{"head_dim": 128, "intermediate_size": 2048, "init_std_qkv": 0.0241, "optimizer": "muon", "warmup_steps": 49, "doc_mask": true}
Each number is 500 + 25 x the weight over the matrix's rms, rounded and kept within 0 to 999. Layers, rows and columns count from 0. Numbers have three digits each.

# gate: layer 2 MLP gate, 2048x768, rms 0.113, rows 186-252, columns 448-511
# up: layer 2 MLP up, 2048x768, rms 0.121, rows 186-252, columns 448-511
# down: layer 2 MLP down (transposed), 2048x768, rms 0.0422, rows 186-251, columns 448-511
gate186:517490494473506503487531464542496523470462527498514475517529492487472517514461499485494540553474459463518470520515530515459473500468510489488453500500486466522489494507485517511487526499503499
up186:493491562529545519529479470496498506473495465536537461485508476486468504525492493473463528508507493494492479566522566487560498441463495584523512462494440509507483512529440517525473494484545520
down186:478505471485503521496477516470521499472510530523495492490469519444531556499524472492462537439518518509471504570529524467499521537530492518483512493501508494488537432515459509532515474462526503
gate187:491522495464416468477490488547516478512492478486514517519513521525507513474524511507501544493519508556524521498451537524510500511481516507521476474524481479474503489481520531465516488471477525
up187:534518477480494486530508526464469501481509463487493486483501515550494496492498476472509526474523492478503507517452496516476483542512559506458492487468514524505491471488469516489522495472486551
down187:436497534520466471497512535528513497509502489505490517538537536533497478484518510489550488534472491509474474533507482479493510504506504528475495511519503520507490506473513524450502467506491459
gate188:448525513498478494443509527481468478476522543492508491509548530511543504544581497528464449506481523516493461506439537485537516507517500529515488520486523508512465506536478528522563468517505508
up188:494471504472511475473471543520515490509507527482482465478522529479484552497532451478455490525449485521497505470467493480482506485495494514499481521478505550502507481525435481481500519519494524
down188:488453462476519483512483494504484546505553531482529511485530507493483492512530492465504505471495502471491516566494495487496526503509514550526488492447464507501554509506515531519481489498544507
gate189:459473504509508543488498471473545510502527464472500522526507509553473522522490488546529484495518489504483505540532528527496507503531493529491486515479516539510520501519523516498470481505505514
up189:486510483485459527456486521483511470452500482477525523541483510504489495514500479543493479499504519498499521515517518494518521561490514512510504480516472511486507534487524516515513554481537492
down189:524537496457489533513482503524524495481494497497518530484499487502498505493511470486486542471479488485511539541511520466504481489504536500488495448502486492468535503496485515552522504491496505
gate190:475520493522518506495498493457524515486480479527518499491470482509477499494479483495464476515477488501473468448492492491492531461471494531496495506478529481487492550523514487485533520466519432
up190:524470469513462488516508511464459536497523470530482468478477492467490505540498502516531524500513507508508490489459453494540520471486511532515506473533494484498535514547475499491524466474472509
down190:462528491491526460480491523487467526505478538485524484522476532525518520485443495503495514515514515521499452508528507453492522536520499523538511522543528507491491496491524500462530511458494486
gate191:518500500502496534434524519505512533483489494526508504522497493518484467496474541547538503520481469466480552488510464481521472489478495499449474491499479522505506494471469485507472508504521518
up191:507496509499519521509497485539463538469509487459481532490470484502528541453489487507523476514486466497468498525502508500491481493524507494470486494526536473490504495497473513487500508493520498
down191:517461523509495500522511493492502491517538495539508517494501486520510543509480496519498490494496480485479498499546506480510503500549499479528489491521494524501503484549510537476503491496530519
gate192:445465528501496482483483490498483459536514508491500500439468478514479495563474484535492447513446503459547531484487514458512489482545523499496527502487528551515518512491479523480478534538531463
up192:511519491516428491517479515460545518494482525478502524542491491509507506474503461498521495510510495488510515517490459496546502482496510489506521501478485494494468513475476491482496512505497530
down192:490518502489533511520509510512511548494497547505515488469489479522520505477506523475499461506501440471530482508492471476529503462501497496486486505471488503486531524480489532496481504536526527
gate193:511490444488452479524483477487443475474477508502471490492528507481504496485492470516502489523520517471469525531515518509529477496530529505456524569495531497539517486464481500470469464571455476
up193:498461553569490486532508470530476494594476560491466506502503510516479496484461493514532494504548494512516499474544499486558543501513482498500533509528463497534476509505468489501453454482493543
down193:500496519489484510505465495490535495548487530497472499497482513516473489497482462549480516513489516486497503465526460477530491527478513533516537493559478487513528452512501490504484484475495522
gate194:507499523500542458517478487516508521502539518526491506491549493521462524520534532525481488485537495522488510446469533474504512493493496529492506464479545515472463525482496519493530493516519498
up194:510477467499505487539470511452502524540498486452474458495489495522506538516438494457480502495470521463516526470517440507490467471501457503511489487569477513523510508472511537515462536474501473
down194:511542526527482503525548512510520458508515521479417531505504512446511483541523475485497528495541462474502510533499500478488491455505492510469484475478517510516493468471493465454498502531487543
gate195:497527444497466484503517516476504489482474469543549464508507478539515552536532487522487477489562479484478558506529517484508513534483522473473499535473534497468472494520535478511531476497475499
up195:472508515473542511483487497484506472502531534555523517523451504533473475464463504545493482509533518478459513483488488525475469511521485536527485482486474492522480510515498474519504467514478522
down195:496513509470516498469514458500483513529540492458489526469482503514542476489483510536507477508467499514561491492506529499516506521450520509508465512468445516527530486528469512536525500533490487
gate196:484501442505476501501507425505461515516475525494508516470501537471502522516520510531493477502505491490462536564534532477507541486470475505536515535491518468531497533472505501547461521502559462
up196:503510469476490494501477525508530531484513537510466517495490474536493542540512458447532556486514477496499466479507476464465484531538542457516510496522511462523478520514492530530507472502500527
down196:500505468469507490491521517548470476496542507550505503454503521512545488525513527515500501504507501491498513489490496491479534505463501527445520483482491523501529488491450464522511510575509485
gate197:526472538484505516533489501479485465502462486477516464532525521524517497532527510513427519479460458479533516469506484509499476544506469504464527526523520563510516484505484508488527447501508513
up197:541493497462510504486481464525517461524557501525475487518465496494499491538486484498498496490505533512506502474504505537471498488527482481486500492450499476483496513466504496484494483494515494
down197:532474492507490476537459543507544481468518497521503538506503495519505533538506524477548504497544503550485490506475471474528478499527520463493515502517501498511531497483498519504487474523494449
gate198:467479517515496462471521529502481460514508532487458483513485451516515521510477487505502463508537514499489515491455516491477474455513499495525491527523536479512508531527477495525502538517478516
up198:488468480475490530504504527552537479531526504463483519519515486495499499464471472503468500472501488519515533514451583508496522503469492542547564550479504514532513540498459513483490483487506549
down198:517474460545464501501517498499467533483507499503504500530524528483504481492474494540465495505523497516535492478495553500513526485522482512511489489466500484515489494465517471482485466516468539
gate199:516504501497513504502501516440516484524525512550499499516526517536498523501500504498532508493525474486486504528493483508525496484510487487459514516488457502489504508483544494501520500529471516
up199:509515500508522511499508510505481500522525510533453512503463476509491520520503507509489512505488502470472484527522471496499530507489508504516499482548529508513471481470479500495526481503488469
down199:504512512470526525500490484502489508490519491504486494526447504484561541500454493517456494511509503504511505520521493500466464507488508497529485510550467483482497479514475525504523480464485509
gate200:505525503465516499560508485453518529511492481529500511520480496482531482526466530489514526515468464493479511523506519484444496507525473517564471553508465507506476504472455501519479480537535490
up200:514509532524460480490522486458477438509524478470476465534521512492508500490528493501476484453470531500508512507467459502520486484485490513445506480476506469499487517451524492460468518497466498
down200:508440520534503486487522507501500478503488529525531507519492546532512490499480481541489492508498536457469501490532453528533493449503458526460454476506512499497504476510494489501529451474499532
gate201:441507525499538484479487487497545524504443508488516528531508496479507443509537501503515430428448531533487494484484514507515493466500486522485483533473503483464486477486481513514483536522513495
up201:505443468452499486498484524474487499472503501464482487490517552502492447497499521526480532556524506490476543503519477530505488515511508475515513496494471530503526502512484506509508529459524509
down201:491495505486498506505524502516433480455485517455527497474468519530546460477512489499526463486501478468502480524504499485491484529499533511531487487456465477478501578522476494485505478483496492
gate202:500518485564500493493520561467488478533503503536480495542516497539466511499513519505502494515460544457465435471512509525542494467497504537510487526490554476497505478462471461490502512497501513
up202:517474485469516501460520547548462463435535512487517444477471522445430499472510518510556515514513478498519489465485521467500494495474495474495508492486513521552491485498491451521510539526432473
down202:517479506453508453508524521507482537495474495501495530458479477528502508494480461494521531467505514462515515534457523492500499495515529545517504519506497514486501455519522491528496503505511510
gate203:515492468520507520484484517464490522446521462519527469519493515501488519473503496497484495461505502496493478504489466449500499532510504501487492520516442521522475499517537495508514528502471462
up203:482533533546547482467493549501504524479492519477514503461474487468462504520510505527505489513482500533512458534494493515543493501486451520493540509479478500487519507519529531468504505510458502
down203:525499471491510511473520503492496445497509516500496531499521488494530465479455488506485484552463513485467488511510533492499485485462452468549518472497519495457526492499504466437521513515470535
gate204:474474490471479497534508494467501514471545518483532493469493504508496517509516514518529489492469471490506504478489476512469469508507458433515478495478464534506519457501489472479500519538490478
up204:478485557511491504515476493530510536529484457537463507518504520537539512522483504521469453481515523475499480484490499466508527484509477519490558518527490518500492551500516476516476476478504493
down204:499496525488470532481496483527502471479500484467475495513525486544523471520513502501508482447532478515495520529491462517505496514498481510520500536500545512476514502508474490513456511519495494
gate205:476533505468489515488501523505467462489509549510490516521479542508532546460471498479469519517484510437523490496503556497526493529525483519487494537463515465545510501479509529471473489528505463
up205:519494493513491517515515477477514485486519494514515516539477476542502455518488572458511504491517506467494506489495504566538504473504503506459460465512508475522466482501502497501511437507510489
down205:501554542479494506494492522481542471512485511467488529484474489484525487497532487529478467457471530487513490494496510526524499482484520488473496472453428468498441449523443458525486472514498505
gate206:494525491433577497502520512474523510437547487535503515494491486471468525466483512528503486509537509521517469469503492517473506438479495554435504475476514525487545501494538555521514572510525532
up206:449478487462598492504452512502526436540493478511491492518479459476490439423492528469531494460539500487540467518504513503486479483472508520436464460508502509487502461450518488582531523547536566
down206:504565514532537508526480556489557465520518519502510500500505510522476491437436481518513500494491454495563455515480488521499517459443551462471512449505525429473467501522544461522528503558525538
gate207:508493481482502497496494477534495480531472475528481498552505485482512514505477479528481525543514497523497510526517503523499548557484508480479517494500494437512512551514475510510519487464465511
up207:474509524512503512515532479497510515480478502489481502511511511503520499517507477517476519555518532495533481516540512480522498529532500476475460510492533520496474500509510496491462541519496533
down207:489477514496493440501539505513514498537483482474490522519464489483517475518514508526473493563475449513516511485511520491508484438541520510506479470510521472499575495540505478515550491542498520
gate208:463452520536488484501479435490506486504473497492522534506512529508503486506497484517554557528481469495526519525549499529498464485505491448516508527498547468467512527471504522546514458516571547
up208:484414500529551454529446522488486514472464555499534492515479459470497479513508487473532495501513492520497478484507523534510479526503466518464465468502518523433518455468497474530449487471531447
down208:499498500512527461478476512479472526515511525518458539521486509516510456469487492521533548566488467464477527510470522477516473509504503489500512502518503504537479532526471538507455464461459486
gate209:505496468508499506511461498492517459500436496511476515492517480528476542486497484523504476505493497486532506509554498510519500522526496518482518520480514512510502533510484524479482497515480496
up209:495459497491495523482491513498522506523488503496460454495501492479494489483478508486527538501474478506554509479490456537506468492523506515516534495464498480448531490485467539497514496518530523
down209:471472500514473530473523467501474529535493498505500464529519490540515481456490471468506509504522487484524459444533478481535527491511465459485463433519509541475477491534469466489485492468483433
gate210:528488544492489513508481503491534481512526505472541481548479491502495481529494527506528468497528493501514488516487507487481495469498503455470510532477508503531489517534510461498538444515473496
up210:465590506487452504514525491464462530574491535460528543527451511489514509510437512475475548531518524558473498493500558480518537517491554487529508531514522522474509515510511490472507489500522474
down210:471520493496500512533514541458477553497528512468520496504472463463476461500529528494476458532495547532485493481502524500466484519538490477506535470548493468515481503504534509476511513477489501
gate211:524501503509524502491519491490507507510476528481503499528495510483533494499495502475503523490492477465519501528507454476515560475472498504504497507500508519497505463527485478494487535487482490
up211:491514518494512496501518505479461531505466483511503484516505510496476494493526512479498489500505533488513505516499470485473506493467490493509530481500546523478509518459522485528502477466496508
down211:506466495501474530490541485499494480484491516485502511500476524459530517551490490501496469531509469512514507492490490501486503508506509472511503490492492529476569468488507482500530529481476513
gate212:509474511513510487476520526449475497510507478546492499522484489482488544518472495524539516468495525501514492513527496531489464507547480550555506519484493493513499507471505501444516500509542483
up212:511531514484507516456443520503498506515498518473485496444496537548487534479522513521555476472490519494522490509491523500566519526495524496500513528502493476456527503493542485517514511466503509
down212:472499550525487515494509509483522477518503527521504498494536514481481492516485496499488474494516513529498494484496512491521526523486526511505501523490507447488530519518498517513518491487525501
gate213:485480490493492493520483483528504509507450471518543517537550478463486452486529525507529487487472527522493463591476527529510471460532515472459496497492541555490490530455538493500516507509535513
up213:511518496506498459495498501497483455498476469550522466497563552513488531486517526482484512514496446514500526488479478473491500456498533507522460477514473481499524501496509509519514498466485482
down213:497557475434488542464511492494492501452546511504484481453505472476464513509499482499528505494551534526543533499534466509475459498508455482495491514459479524520503506530533545493574528483507485
gate214:496531495525502500505516474520483484501530482497500508503500489503534496511507474489473542512538494518530480472519489522502524498545500457460528532516508505494481509494515514504506507506478469
up214:503476506473506545477506524486519528513493498498501483509500505514499505482477504512508496482478496509454514511506512521490482522474493540537455471482503514507510515494490487487504508506506507
down214:501501497486515483505525513505464508488521513540444524452474471497502489525494471506512506483522523496507479513499520499492486491511514476520472474459513545500516505474480519507474472492505534
gate215:492474509502501471469477483486535499531497497509517569472445448517498485545440501473524492490498498548492496478470523481522503525518470503463523521548460531538454482553496513498483501529509492
up215:486516493478485444546481534469522499537495546453516532462499511500469441507514536509534460492496556516509541493495512491482488511507487466508537460537471488529474460501501477481514496489539486
down215:493505508486528510540486485512509526476488502497540520522517511507478536510467523530500462504501469527491458518490505492495497522489515473525511485521488492501495506467518482480507486479497452
gate216:492534480522532513471510497492532530503510468523525465500540510469506483483484439514524514556527536524501504539499500491508461463493485533517509526486504487567508471474475491480519509508456558
up216:462504473539498506536505493493494496511538521450499475497525521499532487476476460475541534515514515501462523490454504527439485443563476502514529512491485492538462487502441512485485523481550522
down216:513558458537489547520478489507524532504463457528467460462489498509514497507498514511513506479515480530508508486479484517462500506516449460528549499545491505465497468525507539487509541449495444
gate217:481511470488500441504433510494491499485506478530509476495491487485425483505525527478434522514526487494459530507529492508523503458490509509490475502484452534544568513475462480497526498466505469
up217:472539475522489480524514468482513563533480492491488536490476467493452484512502497555546493458506528500487502491531517504517522552513466487495493445518539474527481477466528533482493537568494541
down217:519521496526456462548443533497555527544497552537485455467486566525499491488489569489534505440476473492476441523431499491505513496454513451523502443478460489496469519469514506487470509547499531
gate218:500512495502459534480490520484490530538503441469498466537478493492467484549543520510468465506458518556472532544472521525511544541504505481478483537505511546449440493489474465535468510512533475
up218:493491492504538527515527493464431527500500527555533524447487511526491493426454498506509544486511485490491473485524487476476469489498493514455529505519508514538534503510521559487496445500517511
down218:490516509473494487459520518484485475465494551518514480500510518524495481514435538490495594459481509512440436491453487494508505482519523515447511456535499496463500463540510540528529520514489533
gate219:471481528499506484527523483538508513520515479502518497510490528472508511494556508447492498509473522514502512519517523488479536482472521470479500447547501469514503485562505518533485511431484563
up219:487538517450510544519544518504504494500510467511544521539556485526483476533520500508484531454489505521523489494471496465530505512491535545475483523508495509521506530474464544485494525475524480
down219:464514484526504535476526495505453494534454505480492432513527495499493488533559478499480467475509563517489516463514466500476510506528505479496518510503472516495466469496432541524489497519498503
gate220:463489527481482480470499495554502505490528511514490518504479510514528446525468485524477568446501517521500491484514476512557505474493573501504476473510491527506501500491497532457504507463485509
up220:448495500483501467461523532503518519483492530494496460473501505493514529489528460471478494460486534518496475468508460500564438470462523498507529521467493533496503480504461474488476486469521494
down220:517485504433501547507469490497491481517489468466532497468486504500511499520519504499514526534525512467482499525476473487513509493458490502500495514487484507478484505543534510513483489526504523
gate221:487497504524505534508540483519502475504495556466480491522502540513513537531506486472463520492455488537547507539519466475486477532486534456456514499533484484521497486504529497507528481520498504
up221:496494523507459521490477528498555531522486500514488480505507529476556481478500449535491490521499527523502486502496484476492516461480534499509487506520495470516507505510465503461450502514489512
down221:505496514468481499510512492548470508504510544511508516515511517456484518497510526501492529528503484542473512502473475472489559524496495494471528525558535519530482510507504536505503502519519465
gate222:522480518482487518468454547460504494521497471521515522434524522481497494543466487531477488510498506476520493519511491519480503509527521518497540486509498505474512501418501436476487468493504521
up222:503505491510532504511474505507505492456517517517518475550483526493514505538505477501474479515528534522514477482496481501543488507475483483485503494464532513506516518460520492529474466481465510
down222:538493507492527515508477497510492530481476470529494475503482499481520466530527507513520535505484509503488533556495514516484486471520511497513503487501533503486507512463532522521521537484520478
gate223:492477438448539491492445470469439483506492544501512472531494534499532474493518523482489506485507485445505562505507497510513434537537522532496507470555489523542502471533480505465527461491524440
up223:529529502538477522510552539513471517509489500527547520522448477531551511482531479472512510511492494514539467488509482523570529528505460524491473533521501513508503465586553502522471472521498518
down223:492477535545488505504467464472514512461485513524558485521497487510512492516510530510526543480512510466488494508501485530529537456510494543474496517449466526530480474536482475532530520478490486
gate224:459491525497483474502493496538464504469526503482512464487485493498468459512490457518480531508509531532507518509517512455456446477470472502505497495483478491516529491480496501468522505498503464
up224:467493526522497520499529504511468546470474525467485459442486531502528498479517495489509483495498527509498505500524479500545453450483448494515509488463506508446506471464510511496531470518467502
down224:479548534469496490499490517524513516508479507481501494473511525490507520490477491511506478456546515483535515466533493459485535518468488421506505517475511497498480505469518526473486511508504490
gate225:480531511501538491532499510498506529491477510504523469519495502499497495501503489489508515515513483502512509496502485493494490470514481497480479513485495491526496489497475503505514481531489493
up225:517513509491486464526473487471505507531504479497498489542506520515458512524521477467496498479515489517505534506507476499512489504468517492484508508515505489542485478509458510513516479494481519
down225:504503476506497493478488477507502500503491512493482498484477480490506514507508509491476500480502516523511494513518454483498494480517497527507482497494493509503491472506470505511522484509496499
gate226:500456478481490522491488490514498536520511516488580526520488497491495470552517424480474465491525507530497496514500491534525498500534499477499468510532519488489516520521513521545510507462516534
up226:500456469556491536513518458515502552494468479464528500498460448538499504465473520516537491547481531516464478503534522473521487483477508470514505518526527490489488491503488493479496486483474486
down226:518468555542496493527530524505510528505463472533524496464495515549515520542512456532531500504495479498516516514491448546471492478556492486500529494480502492514481483533506508486518458485494505
gate227:517505479484498494498530484518499494527499518505460502527502466521469531467527485477487500485523487488504531481500492448469514495509461477504467530494540482478507519447535490491503511504494499
up227:524514526522472516522497456542515486524459528482473493514511514507462518492523505530502466536513519525467511485463504465472493502499483489507490519540505483497503494503549497514509508494556513
down227:522505514474510503474494508538502507528503516529476504502497462515518521512498486492525470507521535509467502519491475492490519508496458519508481507475496484486486551468501505508491470495490516
gate228:488495523505492504512497470485514520482513529523512476508511476467486492532517482488510462526467506480507522520476491477498522482526483504522503534517511500493495510499510541478528488494490531
up228:489504482483493506538447527473474464488526512483516529502514503515504475499480485509478476505515510527473532534486549515479501498507454495483491496482528513502527508517484534490559516516507519
down228:499512478494459500532513504505534467485488530482529503477507525509475509524519480472491494470477521522485516515478520486481470497490501439553485523476516526474476514509479546520531520491512460
gate229:557518530548518523455457496507519481470504450581518552512510479476495538482489467510482476535551461482516492461424452521522513507517538483525524452532493451479522511500498483482518475521506568
up229:458505488462482468513476490536510534505495500484525472459515530448504450492499492507464490474494482507509562522557469488488501497482527510521500509497432555514515515486473499540492490479506526
down229:479473518510504500520464503528525487495487417514466536505509532496477521514478495452534535468466491460543496535503567475481535518509513439485482444453514489492481459489479492516478502504493508
gate230:524497486475474515505480516492493518505520523515491485497504499495489535483466520496482504534498502485525526528531522539526481520485499511500523476468461482513488521498526455515528431469488501
up230:477461495519495535501472500500540525492512531470521542502520516460528532521465538528516548526487501524519527490520482523470476531474489503482483512481478492535537529531481501485484447446474539
down230:516504514478494475527491507490461500494498498477477478516500471466503556546526512497508495505462488524451471487494541490445499487462506496526505510493559511469461516541481513523541499512547513
gate231:536495537522488498464505547505532460479489522500513526520539484502523477506534464496498521511487490503510504516510540518514491469521513453476518512500518527486471548545496465464545499503452509
up231:506507516524482453550541511472556510492517532505511505525489508536469530491486553489457514511500525519477533482511440483497467500487470521518522520519515531460500536482493534524491486514508487
down231:537503458492526495509519475484471488476543565495495538516536527509474468500473532529469520513484464495545496514524515487486463437477468517478488486537499496523487528489487489537501538508450515
gate232:489469509455495486464498540502461502492490552495471473477517506483485536501526476498471507507502440496502506474490527516505565532518488547506504503451537521477481538540494486501562514531486516
up232:487474497486473530513542484521479545462510452491492546473528480505495500503451505531493456518466503495537534512463529480528464482501513480518493516564531495498467530497489502477484505488508534
down232:481521517541526522456489512517490492476437503466487514500490485505473510486522474559452518477531470502478503471513491480510505516538512509506478494518479480490518481454490522512506520465494540
gate233:485501468481488486472545483513486453546504487536465511488488536531532502481484502509488499514500467551523485524451470522497496510486515517504450474525535499429534498508459497463519491488491520
up233:493475501489500517500471444469489503477489522454538492496530571509513515477471489474521540490498467477504500541513516474497489493471493520478521467479463514511503532482470518480469467504498493
down233:530507477503503486517491513551499477479481489514487507490504552459522497482513531530516507555551490516549485537481534526477518505517466529481516475483428482498503496537475497460523529478509502
gate234:519475483457515520501484498501498470482531492487466504480512519508445528530541476480497501543488526497494504531496496466495522501538503479488485543489466453457535513477550494494518517532531527
up234:464497481549523484463510542495469499494502504528496513506518514503513540483533428494485524505529504445479483544500505531554529505539515468471483540547491472514530503523525530503520505500486550
down234:496512555473467521528509473469498480541499516527474480526521499518477504499519530475530507507513480494557476530504539513493456467545437483546487480476478487506490494480490504512497504509451514
gate235:460497513508456460504459460506526559477461487490502433500499480490486531479507502532490505501485511500496527481453546538527521527523504478492535507533512487480454476535527508535530492503506495
up235:497520529502514515494512530492496505490473530564581487473511520472452547483498539500493505511534512470485465514495485527502497470521477481534477466470490477508501503515484474537543510510494469
down235:489495496476462540503485490494502490485547497523486510525510473485513487512467494503487487519454521507497529540493460505516513524497530485480467455497498521521483527493530445426505448508512545
gate236:502456544474501484474469461494446482523535487536520506484416492521512443552518498473540528442516526542486488541503474488517480507499486490499538471531453467562515574510478444538518517525507522
up236:516492505496513534488519458487449506502479490499488528499463527500505485568525492514515464477510492501493534554505499508512518528496502513551522516569535512552500549503472493519513567526525535
down236:500477515489483503482480454458519523551499457551513506504484472484471460490484488507509490566556514496477441484475473541492473502464467532486539486520482516457530481493537507468480513487499497
gate237:499504525499502525510500498494495471560471500563524483519510522533543500481548535495470499501523514497496487469474503528470478536504512451511481465514548473514488460464481453455481450533491537
up237:485517483545510466506529505495494480495481513502455503515516484473499505493508500491465539470519498499553495523475451515460513490494490478512480514511527501524511541507493445531497542493518456
down237:536493512491474496492480467517466530476535469488462502490488495559431448488520491517479467543439508497508534518525528525544563506541506514513481504488547494512497479476504477475498502492506532
gate238:536512492522531475462519447491500538535467489507500481533472521533483505540515498494541499521483518529484487489483504486504478527505493478508490541499499534496525510521492476497542494537517482
up238:512479530541462512478542488497468512487475461524510483454497475480523530482501501507548508517500467535493503479462508479493497504513471496493508506515497519549518472519499506517506526518525527
down238:485516554519492507461520494514516484478473483536471477511513521500449499457466487492504488510491484500477478472506492497489547524510493464512472510548492495511449539482509506527502551523470480
gate239:473532502525538494502546495498463478571518468503552532472524512453501491520451524528466475527465524473516491472500547537497496487535468490520509472511513526525492485515455480539459514533536502
up239:531503459522508485532507486502525501513557503476509490477509463437495483541509514511517534526515515473530534449518494524487483491549489479491503455532511514560543483469518505512465497490520502
down239:482466487520528487535486484450524513524470489481479488506520487493483466558476476474473530492535482545492499509478512437502449509550535509509523499514544517527524496493481524528496500397495500
gate240:523524471526493492459458516530520517528485491506475489502486513509474466479501493504508505495502505482514466486515500479532530494495537485477526475500489510506469522528526507500463493542539531
up240:502505487517495560501534494468462504502520521542520483518465502498466509530496482519479509498498524495512533502494518550510474531467527511507485514493485490522493487490516513425471529536513526
down240:504501527508492508499498502498516492499518484513524482517533509489489515519508495496511486493482502498514525531481523498472514497504475487501498495511504497486500458496500531544503503502505505
gate241:535467523496450517478509493462513507546526501487452500504510546512490505503466524523541517532530480519534498514452493461528473527548523500486498466523460449517482486425489529542477511483497474
up241:500428515530532520521563524545485504484522539521521466523480525511448529511555481520569494533444453484534507459527473479496509488502523526490460470509523524527509523501480494547492493509465527
down241:504501509542507506480468497479460506494519492561476503515475457504483577528498540469497489515486527536528496547527507490509444488457478497495493484489503529518536502509482474494527509470479466
gate242:543489487511537495517511494474494561494449532504469476453487554467530492458543510466467529532537511481480494492570471504471467501516522507471482492491474489493520486502453441491511494506464445
up242:521505517482489490477530480477461472519498522494528467502513484523513481518441531533499552528534504502501536508539547455443542510509490523525514522495498514493506464524526486471541491491469490
down242:516500524510492479478542503538499518509505511512534520538521516470498495507476483493491534533515499495495501480541510420503525480531470468499496518539521506509475492527503540499498523529503520
gate243:497483523502508497473507477482508493521460474510508494536480487470473495537512469540474499465571515513482496482495503482468507505529515549449521539516515483493524457474498490451516491517486485
up243:516520524509507488450540545526523499506564519451524545499457514495502529475523519483491535515452492461478486484486519528482503519454504527563460492502491472479495479503467489563489506484498502
down243:513515485501524504518533491498488556541484530465526505484514511487469480484517481500546503514525472474534502470526508545478502504475449524523501511488525497547517509527487476467488526521468504
gate244:476521497464500497481481499476524511456513468476494500482510466520481531512550525487509496472557519530487482501480497548551493468464506461483520550499480547512506470507488548506539459545479483
up244:460493496472514485510457512513501514485476520531484491538517461538534466484492498509513507510508496505516545503522465469471501511517499432494533553501512446510505510530446515483548505574464494
down244:485516540487483470512541479512517478532554522499496513493495483472487508454509506462497511523520475469506504497451507527481477486525504509517457529494490516531536505499514485460508495496430494
gate245:461512486491503516500488492453514515493510531488501476490492507477491484501503507499449445502523522506502516488512467487472514515518512512525498503459473461542554487483514487498495487476513491
up245:538502525489498502543518487527468470470519492526486494504492520525482525575492535517535550495479495536459502539509534510508530500501523491482508520502488473498440517513492515471542485503495494
down245:523501498493480492468527506510466480486519543484520477512491522528541518532521504478537540516464466494504480527478533520504519508501539497480528502536524513483489469498532530506503508501487487
gate246:449470540467455459487492508544512509484525518502520517519463538541484515526493511506478511480483544495502575522481537498505448506492500544520530493531504518490506501467544511554485521520531493
up246:519506528511540497491509496522527449455466521458525550502475525510509469562471546523485459452522489474520504529521521472538484494542534504504496506495522526442555466511514547510452501466537469
down246:495534528495545526505457503483485500497449507526523512504477530482455489486503496486501521535480539547511504518548472526510495446461494516495516498469486465511522480488546493533545520539553494
gate247:496477467498513466462487484509527470500501446525514467473437521464506488518504492436508517534516524497537497493485551439476476511516570500497535448507526502482481530535473503513477502495534532
up247:533462496490499543512514539500520505501531516459493506517495487488484524498487507475511524462560480497491504463556508493506533509496488494527533532481464461524556540508470470475521492480505532
down247:548462482519537526505515497537488512468529445505519521507467516495481508490562512460552488485543578506453490467498525473499511501513530443481493475533498500465496532489489519528508562541500498
gate248:523514531515523445507485496541502490523504531495491485479498514498508466510510516466498483502491521517480478494450513523469514458477469448475470434537478511503463489506489503508520465523548474
up248:517516488482461475469516495498485486509520507520541493492495492491464495510483469503525504557510464460476469505516476477506460483474494519471515521504494497472479511491527477463467539491518536
down248:483486488489509475474513480435472501492493499491511538513493506445508515509532509526522509499491482486506557481469507447492502488491487472480482536517511497493518511528482511495474466493492558
gate249:489473515503512470511466498476513467470505462501512524543483491500511506510479479492485491568490490485523449500494579472515549530463515503472543544539529503471460552416536488544551502449489477
up249:496493486502447502472517457510476526524533469453493526493505508470484482459508517499437483473503499525487500494480457510501495505493517520485505479506535491562528507491502492501468511486487490
down249:503469502471528481524511532506458453497483516547525530485498526502486504444519551466459497526497544553477513503533488516569454528473483511529493498525499513488529526462450528522499545488493568
gate250:509530497458505503521480544536533488490483491474514520499495539496536548478501516506485480475558473488486507513477493446498487526467515521488495523448525483482549471485522472513521519519506488
up250:470483506534490483514486487483495482505486508525509560500507491468546531499473551514530517487504491505472503513465519510520480516533509501501481464450496493509482486491494501512532495516539463
down250:495522495523533510511504511462491522493525474476531471485569544530544508480499478449479543427516528451482518520446534485461434478493500466453497482542488520518503462455491502494508454501518474
gate251:508535542481509481468491496466497445531517490501519461528477512498469511488507474511483489533533422540540504487506517520468513524501523492501459470498510495495462480536509490492503489526489505
up251:512550507521510512494445512496483480496485512552505487520523533509495483498506498483518517559487486487492514539532487476506513506446541479456471486522539452476491462501490576513477581507520501
down251:503512518520531505507469490469468493528502511521517502469560535493480476526465493495496529486465522520510479511487490476529513444503486532499494498515520547478508445558457470463528482474522493
gate252:518493524488483494518521509483508543491503508507486500498481516541519528482493529516486525497486505523540493497516507414486505531520508484487500526522509513493510526535493483501458531520495474
up252:495524503522520460494515532526519483501489487492479514505497486467477477515511528499498494489460494500486525494518485497513478498517523530491469468490507526486494488543479463515506503499508488